From a checkpoint of a small transformer trained on Wikipedia: LayerNorm before each block.
Each number is 128 + 32 x the weight over its row's rms, rounded and kept within 0 to 255. Layers, rows and columns count from 0. The size above them is the row's rms in percent of the matrix's.

# layer 6 attention value, 768x768, rms 0.0232, rows 149-173, columns 512-575
size [ 89  91  95  95  93  95  89  88  96 102  94  90  96  86  94  91  94  91  96  95  95  90  93  90  99]
[[104 173 179 126 175 123 103 125  83 174 137 192 117 149 134 186  98 103 170 113 159 127 153 123 161 175 168 136  75  69 108 148 123 152 132 148 172 181  87 123 144  93 128 120  91 164 103 175 113 159  94 170  88 140 114 108 142 125  74 156 153 147  91 145]
 [131 100 152 155 117 117 101  53 112 135 116 181  99 111 117 157 218  98  84 147 135 104 121 103 104 143 130 105 101 220 149 119 179 149 136 134 102  94 108 126  94 110 107 114  96 122 129  82 114 103 151 169 126 158 174 173 138 174 166 130 104 168 134  63]
 [157 144 157 116 133 159 155 124 136 113 125 170  58 136 136 189 135 122 149 120 132 127 149 162 177 125 203 111  59  99 176 101 100 170  90 141 171 150 153 127 122 141 153  71  75 150  58 126 159 121  91 145 159 152 132  96 156 131 132 136 127  89 153 151]
 [115  66 109 141 101 129  80 142 138  89 115 174 127 152  94 102 173 140 114 177 197 125 158 150 132 138 124  96 114 119 115 170 135 106 103 178 121 148 100 142 124 135 184 163 135 107  68 141  90  74 137 189 163 175  96 133 114 166  81 120 127 127 111 161]
 [174 163 164 134  64  95  62 143 131 166 155  72 124 154 119 134  75 142 136  62  79 133 128  83 131 118 153 164 118  87  89 139 156 106  50 101 140 155 151 100  85 130 114  53 143 161  95 164  99 161 203 105 109  83 184 120 120 150 105 150 107 135 105 170]
 [115 123 121 132 140 154 138 155  92  81 121 179 143  29 139  84 141 104 125 153 225 120 111 195  87 167 135 114 133 123 194 126 147 156 155 135 127 116 118 105 105 152 175  63 147 110 118 128  88 125  94 143  88 173 137 134 171 130 125 140 192 104 156 195]
 [190 126  69 112  97 119  58  94 150  93 169 167 135  69 182 126 131 123 108 155  85  78 127 165  57 127 148 154 162 110 158 116 182  89 156  66 120 153 119 124 183 163 106 172  95 160 125 141 143 102 105 125 121 168 142 135 151  72 172 138 118 159 160 217]
 [140 173 116 149 166 141 108 146 149 221  85 117  82 161  74 215 114  98 179 106 138 158 215  81 104 104 175 159 119 106 161 102 189 126 155 129 181 151  88 144  75 149 152 138  97  81 100 165 109  94 110 183 145 119 196 196 103  68  88 143 115 168 139  72]
 [156 105 154 171 165 140 149 164 108 134 101  93 150 112 140  73 100 116 152 171 127 102  87  92  89  85 138  60 150 117 148 214 106  94 133 152 153 161 155 135 111 111 104  73  99 128 107 145  88 129 137 123 135 119 142 148 143 109 125 189 169  76 120 140]
 [137 142 163 128 120 141  80  90  83 132 113 173 176  87 158 141 128  73 151 147 156 147 106  86 146 111  80  85 145  80 133 113 145  95 125 148 103  86 113 134 139 120 139 152 105 117 105 112 136  72 107 100 106 146 114 165 108 160 133 123 118 198 162 121]
 [107  96  86 124 192 185 160 146 109 109 186 153 112  98  83 131 134 111 121  97  73 157 141 174 131  81 242 144  72 101 128 139 139 128  83 136  71 135 159 148 116 116 151  84  92 193 124 149 158 181 189 132 174  97 145  89  85  75 121 114  86  89 128 121]
 [ 87 149 132  69 108 124 118 159 123  89 104 127 129 148  72 165 116  71 117 104 123  82 138  76 137 152 143 211  66 123 116  58  93 133  79 164 142 125 122 120 126 140 189 103 160 176  85 155 176 123 122 148  52 162  23 165 184 116 155 153 120 119 124 199]
 [ 99 113 168 165 140  90 155 106 133 139 124 116 101 156  95  91  85 114 203 117 135 107 192 138 111 184 193  97 106 155 155  82 116 105 138 132 118 111 182 104 153 110 153 107 143 115 123 165  91 109 112  91  87 117 142  76 181  96 155 125 146  99 124 119]
 [156  99 140  85 133 159 160 130 143  93 127 157  98 170  66 136 176 144 184 114 114 169 116 118 131 103 174 107 148 119 150 146 100 117 164 130 158 137 200 102  61 148 110 174 130 133 103  93  97 181 122 120 110  84 102 148 155 140  56 112  69 109  76 119]
 [102 205 143 113 100  91 152 145 105 138 124  42 125 157  93 146  37  70  90 115  54  94 129 166 137 103 140 120 106 133 134 110 110 158 138 117 168  84 115 150 122  65 191  92 100 158 164 121 103 143 155 131 121 105 167 116 140  90 114 142  87 110 117 147]
 [133 137 176 134 116  96 105  44 153 136 152 143 139 121 148 153  84 146  91  99  97  98  77 126 130 146 182 174 124  88 129  63 119  84  63 143 109 195  95 127 138 155 113 144 138 151 125 143 130 152 145 107 122 114 186 134 123 164 124 113 113 105 175 139]
 [175 131 154 114 154 155 126 134 174 155  88  97 139 102 122 140 150 159 163 149 164  67  89 124  99 175 134  58  86 136 139 104 129 110 115 190 128 126 108 161 128 118 115 103 128 157  75  80  56 114 125  92 126 143 100 181 107 177 173 124 132 207 164  86]
 [115 161 103 124 126 145 108 178 126 134 128 114 153 142 102 104  86 129  90 133 147 131 112  92 182 101 120 135 108  86 180 120  80 180  69 145 134 147 123 131 170 121  98 147 163 187 133 136 139  88  61 179 124 150  65 149  66  71 116 163 183 134 140 119]
 [ 93 130 135 154 140  83 198 163 108  67 147  95 102 129 115  76  61 201  94 156 120  54  44 117  97 132 136  72  97 112  86  89  86 172 109 154 179 137 170  81 116 141 206  78 140 118 160 110 202  95 119  77  90 133 184  95 178  98 147 105 119 133 133 165]
 [ 98 160 134  90 148 104 148 138 161 110 160 155  65  54  93  84 129 107 206 107 119 114  91 133 191 128 158 111 137 159  95 100 169 132 169 122  75 130 174 128 106 178 194 141 125  73 153  92 144 185 205  86 131 104  74  74 123  91 143 172  71 120 147 149]
 [140 154 149 195  95 127 172 133 157 160 183 105 134 121 167  56 100  99 129  86 125 135  85 170 117 153 132 127 128 126 128 172  44 158 158 130  89  85 170  99  76 118  67  66 113 151 106 106 141 133 100  97  97  97  91 133 159  79 129 142 119 144  75 158]
 [ 88 134 113 124 132 116  70 110 126  98  70 174 113 118 171 121  70 104 143 177 118 168 163 134 144 106  76  98 103 147 114 169 109 155  95 106 125  59 141 164  73 145 113  68 142 143 114 165 198 132 126  67  98 156 178 163 109 124  97 168  74 177  46 104]
 [154 147  54 118 160  88 139 142 148  58 144 173 116 106 113 144 167 122 181 136 106  78 163 112 158  88 153  93 119 102 155 192 165 120 110 167 105 118 179 154 125 145 219 103 147  97 180 130  97  97 127 139 115 117  87  65 104 146 127 118  76 168 137 123]
 [103  81  92  69  81 154 150 137  91 130  32 134 127 130 200 138 110 109  64 126 145 134 171 126 175 214  58 143 154 119  93 153 114 105 113  82 108 198  73 180 145 140 122 139 129 135 156  97 106 133  97 149 134 183 142 107  83 121 152  94 113 178 130  97]
 [159 179 152 157 139  99 104 146  85 156  72 171  92 189 149 136 192 209 128 157 121 213 151  85  94 153 173 181 117 141  94  77 164 139 133 157 171 131 160 139 167 197 182 128 119 144 144 105 181 120 153 147 124 114 138 101  92 132 138 131 140  88 185 140]]
# layer 6 attention output (transposed), 768x768, rms 0.0256, rows 149-172, columns 512-575
size [ 90  93  97  95  94  97  89  91  94 103  96  92  96  88  91  91  93  92  94  95  97  91  92  92]
[[149 123 105  81  90 129 162 153 184  98 121 131 106 104 152 123 122 126 139 133 114 116 114 103  99 114 133 160  98 124 177 104 181  95 103 118  96 168 186 142 162  79 142 113 107  98 162 129  89 119 148 155 140  98 138  92  90 168 162 183 117 169  69 194]
 [114 141  69 134 131 124 131 127 145 123  91 124 139 140 137 121 106 115 150  70 154 121 142 147  94 119 149 147  96 142  76 148  67 160  95 179 139 183 187 111 157 185 102 104 207 187  84 122 102 137 134 162 177  91 149 197 110 110 117 144  81  93 136  99]
 [203 164 197 116 212  41 141 194 147  96  98 116 104 105 157  87  81  89 123 189 149 163 129 127  46 161 106 140 139 155  98 225 167 155 190 129 176 115 104 117 146 125 153 151  85 178 137 172 121  74 168 139  85 142  86 159 116  92  87 113 103 126 147 115]
 [185 131  98 172 102 155 156 181 109 128 102 179 128 129 101 163  87 122 120 126 163  74 116 107 129 134 101 138  83 152 165 127 104 118 121 136  89 141 144 151 105 137 153 102 142 132 134 152 123 158 119  87 109 120 135 211  98 163 148  47  40 152 136 138]
 [ 69  96 113 133 147 131 176 120 103 138 137 150 137  83 146 112 117  66 175 111 142 134 164 162 157 131 171 186  90 148 107 110 121 120 186 125 138 120 133 100  88 112 160 145 128  84 128 160 166 176 115 119 100 171 174 120 117 141 124 118 126 138 139 108]
 [175  98 152 122 159 122  98  91 150 152  88 122 157 119 118 119 176 124 119 143 110  85 143  92 122 121 138 112 123 118  83  67 101 132 198 151  89 158 140 128 129  50 117 126  89 143 157 134 174 121 140  99 125 136  96 126 160 128 136 114 110 103 130  92]
 [175 139 168 116 161  88 154 181 146 115 105  59  93 125 157  73 165 105 110 130  92 133 135 132 143 155  95  73  84 149 107 156 115 163  96 174  77  88 109 111 110  92  57 137 143 128 158 142 145 128  99  69 116  78 120 114 152 163 121 158 174 112  69  94]
 [164 150 156 101 131 134  98 163 153  86 220 145 157 129  70 127 168 108 109 117 145 164 120 132 148 127  95  96 146 126 142 153 103 111 104 130 139  85  83 136 185 113 186 165 149 142 117 113 156 134 103 120 123 143 186 158 154 133  97 155 181 155 117 135]
 [ 78  95 106 130 162 119  79 102 141  99 153 117 134 182 116 139 124 165 148 119 223 102 115  23 117 158 170 134 132 180 118  50 163 182 104 113 111 114  58  87 161 141 127 163 100 125 110 140  99 112 116 169 108 155  94 185 116 148 161 116 130 109 140  82]
 [ 70 101 149 113  95  99 102 101  94 164  97 124  92 187 141 123 165 182 121  89 105 117 131 130 126 156  92 137 150 142 153 149  84  66 129 166 158 124 123 121 144 145 156 109 166 114 126 104 144 112 141 155 124  67 133 171 145  81 121 145 122 139 168  97]
 [109 156 131  98 115 105 188 106 154 106 145  98 158 162 117 145 153 148 181 105 164  98 131 146 103 186 113  57 118 116  85 139 155  65 181 156 213 153 138 118 151  90  70 115 123 125 129 135 102 165  84 121  57  91  60 123  99 111  39 155 211 117 128 153]
 [115 158 114 190 140 124  88 146  82 103  95 141 103 208 103  60 134 134 167  96 136 118 171 111 121  88 164 103 117 157 147 104 121 118 117  89 164 182 121 194 116  89  49  98 117 144 111 111 153  64 172  92 150 148 138 185  98  88  91  81 200 163 132  79]
 [137 105 130 102 154 187 129 160 171 114 159 124 113  83 118 120 145 136 134 132 131 117  92 145 106 106 110  89 167 110 109 117 144 135  99 120 125 155 124  96  82 164 113 158 106 172 172 101 124 187 105  97 134 154 100 117 143 141 103 131  98 185 114 178]
 [132 106 162 157 173 109 171 183 149  87 101  84  98 135 120 174 118  14  96 149 113  95 118  83 141 153 105  88 187 154 135 167 115  99  95 125 126 114 146 145 132 119 123 115 122 154 146 189  93 129  94 112 118  91  91 122 137 139 129 152 158 161 107 122]
 [121  87 151 135 127 153 139 129 126 115 209 133 142 103  42 119 172 122 194  91 137 168 178 120  70  97 152 128 123 116  90  88 173 163 166 113 103 143 138 149 197 142 123  95 104 118 100 130 134 103  96 153  68 177 145  87 171 135 173 134 141 131 108  78]
 [ 82 163 112 167  88 147 130 151 125  84 103 156 138 105 152 119 143 186 138 152 175 164 208 138 120 153 130 111 137 139  76 145  90 144 115 148 162 117 113 129 125 144 126 125  89 158 164 107  92 118  76 118 120 144 143 160 128 146 105 131 129 133 175 112]
 [109  94 130 168 130 166  99 109 108 148 139  96 134 126 127 136 117 146 112 153  84 110 126 126 121  89  65 152 159 174 137  86  95 101 126 113 139 114 135 125  99  87 123 122 170 137  83 111 131 128 140 171 112 114 129 170 111 149 106 115 154 115 134 107]
 [ 55 127 160 109 116 173 137 104 141 133  25 135 115 175 184 156  56 142 118 126 128 117 175 131 112  76 123 191  72  73 115 139 145 108 129 133  75 109  78 125  61 142 145 121 117 163 115 142 132 137 139 117 140 108 134 125 121 139 192 110 133 119 151 142]
 [145  63  86 151 143 103 100 118 122 116 111 100 229 150 113 168  97  72 179 177 126 161 134  52 121 124 156 153 103 148 133 142 138 125 185 184 187 144 110  97  70  96 122 113 122 149 129 208 115 133  82 159 157 111 126 132  71 162 148 186 146 127 143 129]
 [127 142 157 104 175 164  63 162 120 128 123  84 145 145  87 159 131 173 104 175  97 109 104 163  68 113 109 151 139 117 115 115 146 109 155 119 105 135 119 182  73 128 109 125 132 127 112 160 128  95 119 111 128 147 161 137 123 112 104 108 139  87 102  66]
 [158 124 134  73 204 129 113 140 128  91 167 150 126 105 133  81 105 107 110 124 179 100 120 130 154 125 119 141  95 138 114 160 156 151 173 174 192 162 149 117 124 100 105 205 115  51 109 151 101 127 138 109  81 132 187  56  93 148 159 101 108 124 128  71]
 [162 138 122  75 110 170 188  53 138 134 168 121 119 144 144 136 161  96 116 127 112  85 119  84 123 115 156 153 116 176 111 120  79 114 106 103 114 118 143 126  96 174 169 150 136 153 158 120  86 161 150 149 137 128 143  72  95 200 119 116 128 112 110  95]
 [140 108 101 138 104 167 119 166 134 139 122 105 114 168 214 137 134  89  87 114 113 158 146 173 103 139 123 142 142 118  41 180 118 156  83 123 168 184 146  87  38 127 100 126  78 159  73 157 112 146  61  88  52 157 134 150 114 159  88 103 141 143  99 164]
 [148 120 137 139 102 141  88 136 140 142  74 142 132 100 179  99 124 137 148 121 127 115 145 167  89  64 145 114 126 144 133 133 171 132 121 116  98 124 101 102 149 173 137 134  94 123 152  84 122 125 134 172 134 141 135 156 129 117 144 147  76 122 110 129]]